config.toml
hidden_size = 64
head_dim = 32
intermediate_size = 256
tie_word_embeddings = false
init_std_o = 0.103
init_std_up = 0.118
optimizer = "muon_variant"
lr_mult_o = 0.61
max_grad_norm = 1.0
warmup_steps = 200
max_steps = 7300
Each number is 128 + 24 x the weight over the matrix's rms, rounded and kept within 0 to 255. Layers, rows and columns count from 0. Numbers have three digits each.

# layer 8 attention query, 64x64, rms 0.0824, rows 0-63, columns 0-31
107138139122119129088148107155142114120113145127150129111125161126149132120091080123127186149129
137141108132114124087138091143145125161147106112089120133144098168082113117124110097128146130158
133137113135131155123148161134102130125149127154095092110141112089114186180103150108183142121119
098152156117133132071144151152135109107105083080150146137119205154127126100086076110139172147135
108137110152102098129115109139145191150110118094115073103166104141061140119128176164152109162143
117178175135121140147116101127098146167135128114110116147173102115123128141116164150111123124110
113098116129157130097116113133127140117119135080150139134156144170113154101167124085136175104219
099131117131161142121107141178137150135118084141118119109106111093114113157094092150128136135137
133095145129126165113159130098140136129115088107166028157110117122160147128142120149140157107140
131096119147121097092100123113140119130140132156154142142137144129124150097150097166101143117150
147077124113091118129128138130142166131090140096085171118142123112141111124142147174163079125102
158099138212088168137140082137103133126180115090127152146140055126136110114132133102133120099190
100163124123130118128063134150120134132105086102134138143160133123101169091138099117132168145140
117120125131080106131136139130123103091079156146092052127106142148142114135132130112118108172154
133126119153094116099165085126115183180089140136176125141173096109137113113144169127130106163145
142056117121111147126118137142141152116093121139087133174143124120120155098117121124154136169065
080079160137144097151081114159124168104184129108127090158119146156117160127135135134154117138160
118148130100136156112104128147128169111096162127195146136128092119144121115131186132142070141115
103123134129132153121104115149113138126090140086153145133066152084120096129130145191129104135123
149140125135125135137154100137170123168110135177086103164098124140061109138119129085095115141153
134177150096167147164143179126112145102120084119131141133126088130104089172097123149121109122130
105144117131141106129088122165152150121141210131131147089097166090100094122143162141122076112154
151144153145138124157131154130114117127098119177111149122123167103198140152102143155143140170182
106202135129110113167173156154102139145148143097130128163117136108112106165126090142153122169097
129148151152129102139144149114130117138176107165121146116129091163180121135080137131102070120111
152077110132115119156159148163121119137151156195047093115114168092139115140130134138134085130189
143143126121122121145101173154147088186120073119124135114113129134110079119143122114142147134110
121152145162098137168085086135121104121086114126136139111111110139132117112087145191080147159105
126130117146096135113121117123095159142114158128126142156170053158094128151179171125158090161150
107138138117126133145085140106096137144106127119108137172123124132137148132143107111104124101132
134089087151078104100119110140130180165081110153106193143157136120127111155147141099145093164142
128111079157100100139107134083112120155101125124149097112165164131144157107115117111078103173142
150129125129104086132129144122106095127131140154165169163147123130130135139119143123123135135091
139146103128122158181142122141129110127118106136180160079148133134101146130097129144123099119102
104132136087127121058119125121114084120128155138138121136145180127157128116110085110112120142137
126162126141136123156152129129122130132148137143107115129144171137103136154138127113088174143133
107131126138150160104132142177100128104154118151107099115140126134112149129100141150121117158121
190088110145180156146127095105124120165124090122103129091113114100113136086142108131120127110140
111140169171117118153158120130113122141142112124132144139142129108127132096107120145128098138149
151105140108166171142155154101131117151118146130126115157111168085109112110136103135134143141170
173112105169154154128135156145137171117117122131117153125156151105104153125106154115125116093110
102153147096136132094161152124146095135149167116175125137125096132097109101120112093130128100101
079135103155142111157138113146121166150136131120178109089122119103124107107139146164109121107086
120133130137091090160130109131135138113133110125133156166127158157102112117107134118137144125139
129136189090161113136115121131148090147102143139168119103157139114084155113154120104095110127169
172152132106114140140144113138110131151122134166109124147087137126085116139111122096105120128125
099115130146118110139119091130160131120140134131053113118102117130063128121106116113139106178144
133105128131132103105162114099154148104150167108163111147112184126149098108144134119092137144127
164120127136134059118116120078116105142158129153170140102142100134133152101124128104124125097147
104118102170154170095157078109113120145149148168091154158133156098120140122126091125159124140132
117125113156154148120132075145130126162130126159150102144139103152102174155156142114117129165120
120183082103175140136151139150134136145112150124133114133128128097136131104162094099125108126126
119111113107152095120129117127109150163121123110190115114120132107083141111141108141108143120082
074164129156121098104101152120111116114135106116111111155145144161096161141133102156123125125120
160086120137100163126127121094145177125106130141145127108165146119109152149105148172105098108105
136130102099150146115140101169121115139128164150139103118117150130179154138120147140108110088124
102107090102126144150119153154164124141120159144131106113127155136125117067124138121106125131109
136185122127114126169153103141128129130123138142143115156077155122115124105088112147129106142116
108136119096136116152125125156145158113174155145140139163114128094148096154113139117129127155147
130111134109153114095136139114109128126148122100113107083138129135164111140150124142124124142147
158155121105140106123154109109151148153184127145119136128148096137145125151131173116158140164131
134168091164133114108143107123158142127141124133111143095112155116153157122109185120109126104101
106117101113130151154152110167154128105113109115102150169171160150149110116155117166168134149114
163109092093175126153085155102159155163101092159123127089111143146085098113128103111109131139129
# layer 8 attention key, 64x64, rms 0.0819, rows 0-63, columns 0-31
127139110134125110145105135110109153159130076115115136137127131142124113155131174131128068115120
164156113119119124112140091134152119180165125115095099122156081170088118121103121096122131158152
110129150155147125136134104109136107118149145121164180156144140151133093109144077147108140130159
091156130121116105099119129143136135113115095088135165141132182173127120120093095131144137157129
130166129122113089140138124111156173148128116112076067125135100179064124156115186149143135183116
127073057129118105098126148132151108091110119131150150099083160140134130117144075105141132152136
117094116110158125103099100129123142111111136069138145131151158160120146101156114066140171109213
156122150099086144147163145086109098123129171114122129137155151159131133106160147093138136120114
118090138142111146109145126127143118121123109099174047138121100106162139104143107179122127130131
140160114115143137152156114130110123122121151082112118100145114160113125158111163057136087155144
123183120138153149139141097113112092116148122162162077138123124151113163120104120095100161154143
160119139189074150128139083135121136121175127101127162156128075150146124147125144108132128117195
147084131129123137141192127097119118145162166152105118103120138143168116155114128158131112122111
121122114114101126119129142123121098089074150149100066129109134152138104133135128092126106159170
119111136127136139173104146123137086079155123109071107119094148155102154141119109138142153126123
149055120116119142131138139132141139117096114140089142182119116123129158114107108123149138158068
159177097127104135121181154106129091159076120146131165098131119110129087128132132129099129127101
136114130143120108142149130108130098151167097123052104122132161131102125130121089134117163109133
120120126135130135112096133152127137131101135072155155123064126102107102114142127181135125134132
119115131143123154139134099144147131163100124151087120154115118132051123105124126091110122131164
121147156081143117106120148072123138109085123098134136164125079115122116109095089142117118139161
112153130133156104142076132161155133110127183119131153091088159102093089099128155143104112130142
143124160161142147166137140129106108113112125166111159111135150092198146139113127159158118155184
149084130121138124093083081099156145123116125148127144118151105161164143086134180108097152106150
108097107105123152118113118121106118107077152097130117129129162088096136118179115115161199133163
112165144132132140110086125105147134116105105045218173141126113134116138118134131105124170121069
100120141136141140112169110111105146046129172134131116137125141113146164140095103161101116111149
140112109073147107111169170128130163129160135128103106150156145139111150162171109071185105127130
128133134114136171116127121135077122134097162122126134148154068153088130143163139109168103149156
088123136112125121140101141124128104109140149091104087124127117147126172100136086143156114119130
115168163102172154178145152113121085102168160096153046121130111135114138100123118157127158103130
116139188123140152120146134163136150109171113144109179150084092123109110152156143167178153094112
125116153125112129128121118133111069122113117153151156101144132118094137117099100141116142108120
129125088124134166175142167195133150118118141127139132107170137148107129105102121135132124121124
147129187114142109117120171102123113102132135093101152114112180085150116130114132141141119113126
114146151142158165164129120082091122154114124125128096145142159109097125136128130119127154137163
124102113155163151156105136112119126089105119136155137115128112083135165095101134129138107136107
114131114134142119123138114122150102130137131146135114106125112147102128140127090098141122119130
119137140179137118119149100161152143110129118135149133132147126094141115090107146148125145119132
146116128137135134106135130106117149110146131131173127057135096141138145139160183149127110150139
157121096111164147086122116157148162149119108098149142101142110122127136143121125136159154154153
093120156103129129084147151108117158092105121116142160099146116101092130143136168128118109151156
104137132152153150120177118146178137148114152136102134141119110122120122122123105149103117123115
127099147145126138161086139109134132139124097131123130155111120096116122074155088135092138106152
125134169100161115173156127134152108135101125122178126092129147115093154102131137109071096105127
122125148109114157143137154173069142182118139167121146144125107107096120106105149126131101107137
150067145126097148121150089102108125144140170133106112110105105115120103154134132086133116116163
116094111099069136127143142134125131123140188111131108155114133107160133104140107099140125171126
129114145116140133143117092142099143117151166129119141112136109116120128121136126111146130112108
096129102127145143093129081157114117126152135126129131114100144103133159141121061161187141122128
108138134135107141150144155131098113089116135091123106067151142134156188115127164115149160132134
117165078119178158120131141087105138135133137136128114107128117087176164092150128105138112109140
089110097146129112138074133120097137138142086117157096148113155108103135119170104153121137147126
158093148146114111128113141098117121124096118112155136088147117157102124107128140143133122135152
093161110098113140103092123122124158112128142130167156119134152148102124135135145145118096103134
156069124098157173123114140118108112123093128137131159137111137120111110160108111112122103098123
090114099098123159100110138147126142123155085130155156127111109148125133109115119141142099124099
102103076186136135104117124118100132153150123114146136088163105121129177122165157134125144108123
144157134121071098137153096090137149115146117122128130148114111125158103161098137104119122120157
156096122094180160125137126161111095128091142155119142142117135105100134125117099111096136095110
147123120119134119180169103121100164127176128151132127163167123157101096155095143133128152165100
147121107103150131080142140122126128114088145155156120158171145071121124125085164117153105118095
116111183115121108120117139095131119078136096132136132114092127110135109148141123141122137106152
107148068111087163154121151117154146135130132093115130102118146110103149102155148165084114146140
# layer 8 attention value, 64x64, rms 0.0814, rows 0-31, columns 0-31
098141106149120131130159134161096084136118121161139154108139133147191153128169153102147097116151
140092135097116103168096139162107109122150099074117144119107067141115134159159120157121149143121
127113099118124169132121132116126148087120130143126123147076099104157094114163090137115192100147
100124157150129138096120149136106092119139128127111093133121101129120108050157146095118114102117
196200133158101107141164175127119154087118128155156128108120117113119102141140137095149154086138
155139159103144131145134112169124083129140099137145129148132070131093107144142121115110129124139
158106104152090154132135148147101138159154121115124137098119160161106140122152151111122135102136
117126143141136129115117099086130125092110194137134150106167109101124120143138145097120102136138
148121175128107107132113126160141134095149137125122130163112123154098125129116141096138111151163
127152109096112139147126136163152116111108139132132123128141126134108131112189098153122101154122
122197142153097081159079130168137080133124101138118108129106117104086176103082075141134125141147
054147131099113089133109108152123143100108131141126123109142166144108098127102108125105124078112
156087132149131142121145107146145120206162122142124115097121131080142057133164139098096106139144
125155157127197149152099164135125109135109130141149108154139103087126090151111093123144136187115
114098158114129126125135167145160164120160114096147099185116107135125130155111141110154095142130
112166134139158159089137134104114144153121125110157135106127139100142097113148079101094132129141
162155119123137117153107129074122139123115145119148126134099085122127133119136111093172104101103
142136080129134163140157090143116125129152190139100093126146149108090137106125151134164145140128
150138107129163141114169134153107161143168109097124158106115113075123141122128128132151139079132
122145123126143134170142156116126118160114145090135117110095115108150153126083135113076098119117
131096099106124104129149132129165078098158094088152131141134156126147163115119062096153115172136
114102134155141110149143104085130118124165065100080123115122138086135116140118139132187105146159
121125127100143122152103115142155157130077126129138124083135161125136127163148164143154135148122
141176090136084139129094113117108136138085092132150123176175112131116121146089101150127088162125
124088149140158114133147110113091132147156144150139152115159104162150121110116134169120110181125
116115083139121160136173163151169147130120123128157136138156104108099144139123114116134170151135
120133093102133128128139109131124107106131185106093147113161146151119095114100128123105117092144
147171147108165128134144156094112097088132118137131144138110157125098146144133148148118136171147
123146140137110114136112116128153157120106124138135159169129140071121122089099137127131104124121
139128146119140098100108139139143161148109118115128130114106136095137162131179121157137104138112
136150147125119117141076142175161119130156123120117117137127108118119178110130088101146110048158
136138121111151167156090100122123111102131133129152111122123090181135161143140137102091116126162
# layer 8 attention output (transposed), 64x64, rms 0.104, rows 0-31, columns 0-31
112109142158125106118112151162104132182113153135116168074102123115154076143138146131142093186136
147141185105106113089131148138100129120119123148108150140137123135121184161106155138175127148112
169095152147118125145114114121149145130184135120151133099094136157111149155144152179113121134086
122140121124117130150155159154185137130121060143106129110113083131115127162094126136139141145147
180157185131078117139105161157126162156064117139143118125084044098131157136109158118181144128137
120127124119155137116123121130123176120142112142149135124096177067144129156130098099121154122101
127120126092145166175144144096108092120109134119121163084114132139146108158160115112127121095154
132140167139180117150150118123176137136118110120106087124103132141117180140105107108113165132166
156141108101117101148118135144142134129123073086096112154120090131101118168068093117159115131153
130120162121124134158100135131093124138139098123143151128132182139163089152102154109110113110100
079146164148132081135039104130137121147152106127168089146126130121158159123137122139134116116155
094118095111102140151126098142117163147122110107128142133161165160119111082144135154132105098152
147103124139120107133159162130174123141143133139146153113156137094133134112140129140112146136069
124148132174099104129121140108135130109190124106135114093150133095126149120134111166107104094171
094151131097109138099136131101138147134160130150130073107164186122133110162090091084147114148116
130132115165110109099144137125109132127134127163100149156117119131144138122151116154103091145122
115121140119136124087091115151149107105134127120167128145127189121121109133105141122067147116136
119129167151151180144174132103144088116136112099120076124100177154148112125089136118131189133133
140135102114078121121176088102103168116112123142137156144155118113143128131136160097144094082108
172146199120158116127118165133134150112146089167111078124132071118128127131087144137133131120179
102156112146118084117131145145130127120089177137178119143112172116143157144123097102110138125176
144080138118096091117126126128133120142115169139132125156129147107142162114111102109119113163132
139144124134145103105119129131113123127153079124171107123118153160143103108113123146135143136165
169118123123110090165098173115160146162158097131135126163115191149119117117128147108123123097119
138102107134128145111185122116137117161112188163115094148146136121147116140104125135123133115146
129127143162122107143141143126090130082143132089132102139087161134161129179135123088139124156100
146153148101128189136201150082111143150109101134145114143162104115153084093118168148118175137129
110123119119103145141106120137090165146142167127140129156178106129141104129131139110085120101083
156144083128089112151110088084118144128091146124143125129127154164097156126140149141119054137159
121140118186102123133155108128112127108152068142166127133130125117087171132169107093164107164155
134117136129109089148103142181126137172078124114126093131106117128111131132109115161186139155121
109155106108164136128115093140130089139116093156131097120120103133104116087148088106089129123122